Weights of a small transformer language model: rotary positions, no biases in attention or MLP.
Each number is 200 + 40 x the weight over its row's rms, rounded and kept within 0 to 999. Layers, rows and columns count from 0. The size before them is the row's rms in percent of the matrix's.

# layer 2 attention value, 64x96, rms 0.271, rows 0-63, columns 32-63
102,251,231,210,215,293,182,208,188,249,218,176,226,145,238,228,265,254,186,211,144,234,252,197,249,205,236,212,188,178,231,158,211
101,180,187,216,250,231,187,111,190,243,268,200,189,230,145,196,175,196,165,161,214,148,194,249,274,211,192,226,250,210,214,189,189
080,156,209,206,193,249,256,197,277,178,229,153,247,198,249,189,170,221,165,229,187,242,167,274,132,113,164,215,170,172,125,157,273
088,222,186,162,149,214,223,105,184,189,204,142,153,186,263,257,238,204,261,147,149,151,305,170,220,147,173,163,182,186,197,296,161
089,201,235,237,161,225,207,197,221,203,235,178,151,219,147,185,147,267,260,223,133,223,134,176,192,179,172,239,265,168,204,138,234
088,192,127,180,172,79,160,162,246,184,127,218,194,249,248,228,223,233,233,221,238,199,198,280,194,220,163,211,240,188,167,175,221
099,217,127,186,194,157,250,252,202,207,199,205,167,143,214,119,161,188,176,227,266,223,241,214,140,142,203,197,212,204,186,212,197
095,196,213,161,190,193,213,128,197,226,198,240,88,219,238,205,189,197,140,139,215,230,222,214,256,166,205,199,171,159,204,229,210
087,173,252,162,145,176,193,203,250,245,291,151,208,225,120,218,254,175,180,142,205,230,215,244,177,164,197,252,118,274,226,130,203
091,159,148,251,183,197,264,184,206,239,140,154,202,238,207,217,180,222,197,218,190,275,260,215,160,155,166,212,192,170,174,173,174
090,194,201,234,173,132,206,212,203,228,163,118,146,162,175,183,193,181,221,218,233,155,238,194,177,279,207,166,188,198,193,191,169
100,254,192,219,234,237,183,169,253,264,113,150,143,169,173,217,199,244,199,183,165,164,166,236,171,223,165,241,262,159,128,221,225
092,180,206,209,203,186,285,164,164,148,173,294,255,150,229,190,190,216,179,226,177,211,248,218,162,188,189,251,213,196,262,177,165
096,158,187,241,221,175,274,287,216,181,168,158,261,252,198,170,164,192,166,287,182,226,187,217,176,186,154,148,247,168,265,165,206
101,175,211,226,177,185,176,226,188,223,194,293,186,173,138,201,196,211,168,178,167,304,194,146,253,126,129,223,161,208,202,193,194
090,195,173,210,257,125,165,230,174,227,213,176,169,231,231,237,124,206,167,128,172,162,246,231,237,253,247,255,213,157,202,197,262
088,174,267,205,163,195,238,232,131,191,173,250,269,245,137,162,180,199,258,179,257,103,228,201,169,271,178,195,244,214,128,158,201
098,216,231,211,185,213,190,218,221,170,307,149,215,159,167,213,180,177,249,139,192,168,268,233,260,176,204,126,110,175,269,189,130
092,179,203,282,164,241,226,210,118,139,174,214,264,182,124,156,127,210,281,252,214,230,247,168,130,174,141,229,188,183,184,228,215
087,151,204,201,201,182,284,211,133,178,210,248,230,182,183,125,171,144,184,317,132,206,174,180,124,182,183,217,275,137,159,154,176
093,199,194,161,212,207,202,237,221,237,336,223,162,180,206,287,190,238,249,180,197,174,134,228,196,241,205,186,118,187,214,216,267
093,217,265,183,187,210,221,218,170,201,211,200,265,264,177,188,202,186,124,252,198,207,222,265,225,186,242,188,213,173,198,179,223
100,242,178,132,116,257,236,195,169,188,191,194,206,152,314,201,190,190,211,117,144,168,159,172,173,291,213,226,213,178,193,257,251
091,241,281,160,175,201,163,179,200,195,229,259,264,241,200,219,222,173,224,217,203,178,161,220,267,219,209,185,178,207,236,234,194
102,182,210,195,197,180,149,182,207,299,232,215,191,196,261,197,215,229,116,159,196,95,196,139,182,206,154,226,159,214,222,244,196
094,186,231,227,194,179,198,156,256,255,165,231,171,207,228,198,145,280,216,158,227,178,188,171,134,215,160,183,193,195,202,225,186
096,217,220,164,228,204,151,162,226,147,234,259,229,214,237,225,224,223,122,273,225,199,211,244,215,206,189,182,147,227,160,268,181
098,172,288,257,169,187,212,240,122,195,230,185,204,178,192,178,158,223,253,264,188,169,248,205,206,213,211,200,241,225,216,214,198
092,218,188,265,213,200,152,187,128,230,205,220,240,194,222,196,191,166,215,284,220,261,228,187,186,191,187,220,129,220,236,166,249
098,254,130,249,262,226,209,197,160,155,145,200,192,192,212,271,137,229,238,210,171,190,207,318,242,195,236,143,120,144,163,229,206
092,201,135,244,222,198,182,116,157,255,123,280,230,122,234,192,151,212,212,162,137,170,170,275,237,224,232,160,138,200,219,178,243
089,213,221,194,205,168,194,164,184,251,245,224,226,199,139,209,211,183,194,178,129,219,127,107,195,151,208,240,142,165,241,177,222
104,306,189,190,200,181,163,201,144,160,229,262,141,196,253,198,181,142,222,209,148,184,131,146,219,194,213,244,176,182,162,255,129
093,162,155,175,221,135,257,165,202,208,240,210,187,161,226,177,243,230,193,202,159,151,234,167,161,180,219,131,163,232,316,212,181
109,250,152,207,210,245,297,169,143,216,246,252,202,211,203,176,226,191,253,142,240,210,264,178,298,159,207,121,271,172,209,200,208
103,235,289,232,144,193,173,161,205,166,210,168,220,255,271,166,146,175,215,281,151,213,234,190,184,231,221,187,198,183,206,206,208
114,151,148,152,311,230,202,202,146,223,196,227,248,150,296,192,134,120,237,206,186,203,205,235,215,125,159,229,219,159,156,185,224
101,158,232,150,148,297,160,161,163,277,229,215,223,215,191,173,254,205,272,151,141,179,194,250,236,237,185,203,254,155,172,230,204
105,201,188,184,195,251,204,225,255,191,220,212,171,212,222,194,150,197,133,206,153,159,221,230,215,181,291,154,185,186,221,230,216
108,192,204,196,275,194,274,298,167,213,228,182,248,147,159,212,168,205,200,196,169,115,178,165,251,160,184,131,260,164,241,201,235
104,213,159,253,240,265,158,161,204,267,194,112,191,225,147,195,235,172,210,227,252,191,112,162,167,228,186,209,187,191,201,170,233
097,189,197,273,269,204,237,219,204,202,141,234,270,223,186,236,218,204,203,203,187,136,129,244,170,143,155,196,150,216,132,274,177
109,198,198,191,185,273,256,161,292,238,166,207,184,128,185,279,231,178,251,167,244,206,198,130,146,204,230,175,218,146,228,272,230
099,243,174,178,175,218,189,175,60,218,204,181,217,226,249,220,226,194,232,211,177,126,174,232,190,224,167,156,189,275,158,185,229
106,235,230,227,204,210,139,187,186,248,172,132,138,238,125,225,256,234,187,188,296,220,160,193,194,212,203,262,166,223,224,163,253
107,201,131,241,193,137,307,215,255,202,231,199,289,166,186,206,229,268,165,204,203,235,201,243,183,253,250,266,224,265,186,231,160
110,247,180,179,196,201,252,226,248,204,190,183,175,160,201,241,217,194,164,216,142,263,130,170,246,170,229,213,251,193,199,203,186
111,184,161,126,250,204,194,215,195,97,198,265,203,159,207,217,148,232,193,299,195,194,232,189,202,280,195,174,167,191,185,142,175
102,269,174,170,282,172,216,200,201,174,189,281,177,229,196,180,260,264,164,262,222,208,225,200,211,228,213,217,172,262,140,256,170
106,238,188,218,202,249,202,250,188,146,223,222,270,216,203,225,107,174,210,191,174,207,131,181,202,240,128,150,167,103,224,291,257
119,195,166,214,184,265,213,143,237,219,161,270,183,162,111,229,212,147,237,172,136,298,199,214,117,204,232,145,226,140,256,167,227
112,287,200,271,181,141,207,198,225,285,252,204,188,154,237,232,225,245,147,208,226,197,129,175,202,236,248,257,223,165,117,222,180
107,160,235,247,153,108,198,192,184,276,224,247,158,189,203,213,239,200,248,196,219,182,253,175,212,190,151,202,205,112,269,236,101
103,190,247,198,315,240,209,232,137,154,165,163,216,187,241,183,190,182,133,160,246,215,189,222,242,245,209,195,186,212,288,261,150
116,170,172,149,158,309,193,193,270,157,195,221,197,301,227,201,171,123,195,225,186,197,246,145,231,247,207,262,204,188,145,203,203
092,132,151,214,121,242,158,187,171,279,169,181,203,243,180,228,193,173,192,201,99,210,258,135,209,229,183,188,262,97,181,247,208
103,226,215,234,218,129,232,205,206,246,221,194,212,283,224,118,161,133,130,227,240,128,177,262,225,243,194,144,196,196,216,201,94
105,155,213,191,277,195,231,291,183,161,178,313,133,253,227,164,158,168,200,277,226,248,198,261,188,169,240,221,272,145,134,159,243
109,154,230,294,157,138,117,200,186,180,191,265,236,196,216,200,274,230,169,183,229,261,289,205,270,226,283,211,223,223,195,235,144
112,204,225,216,250,156,155,170,147,185,205,94,259,212,204,219,222,176,228,201,234,143,200,168,187,202,146,210,202,210,236,188,194
102,218,215,197,185,158,158,216,187,225,216,177,238,245,216,178,207,129,130,181,249,140,222,247,229,223,202,205,179,179,225,206,157
114,222,210,168,244,197,236,228,224,202,206,160,174,138,218,206,151,184,234,162,201,179,135,173,146,290,132,172,202,278,232,187,147
099,128,194,268,183,153,194,175,244,199,160,215,257,168,231,185,140,197,155,189,123,186,239,253,157,236,189,210,223,161,244,292,220
104,212,204,228,260,261,197,184,203,196,162,193,210,178,189,231,282,153,253,196,257,177,166,255,182,180,190,231,118,280,179,163,177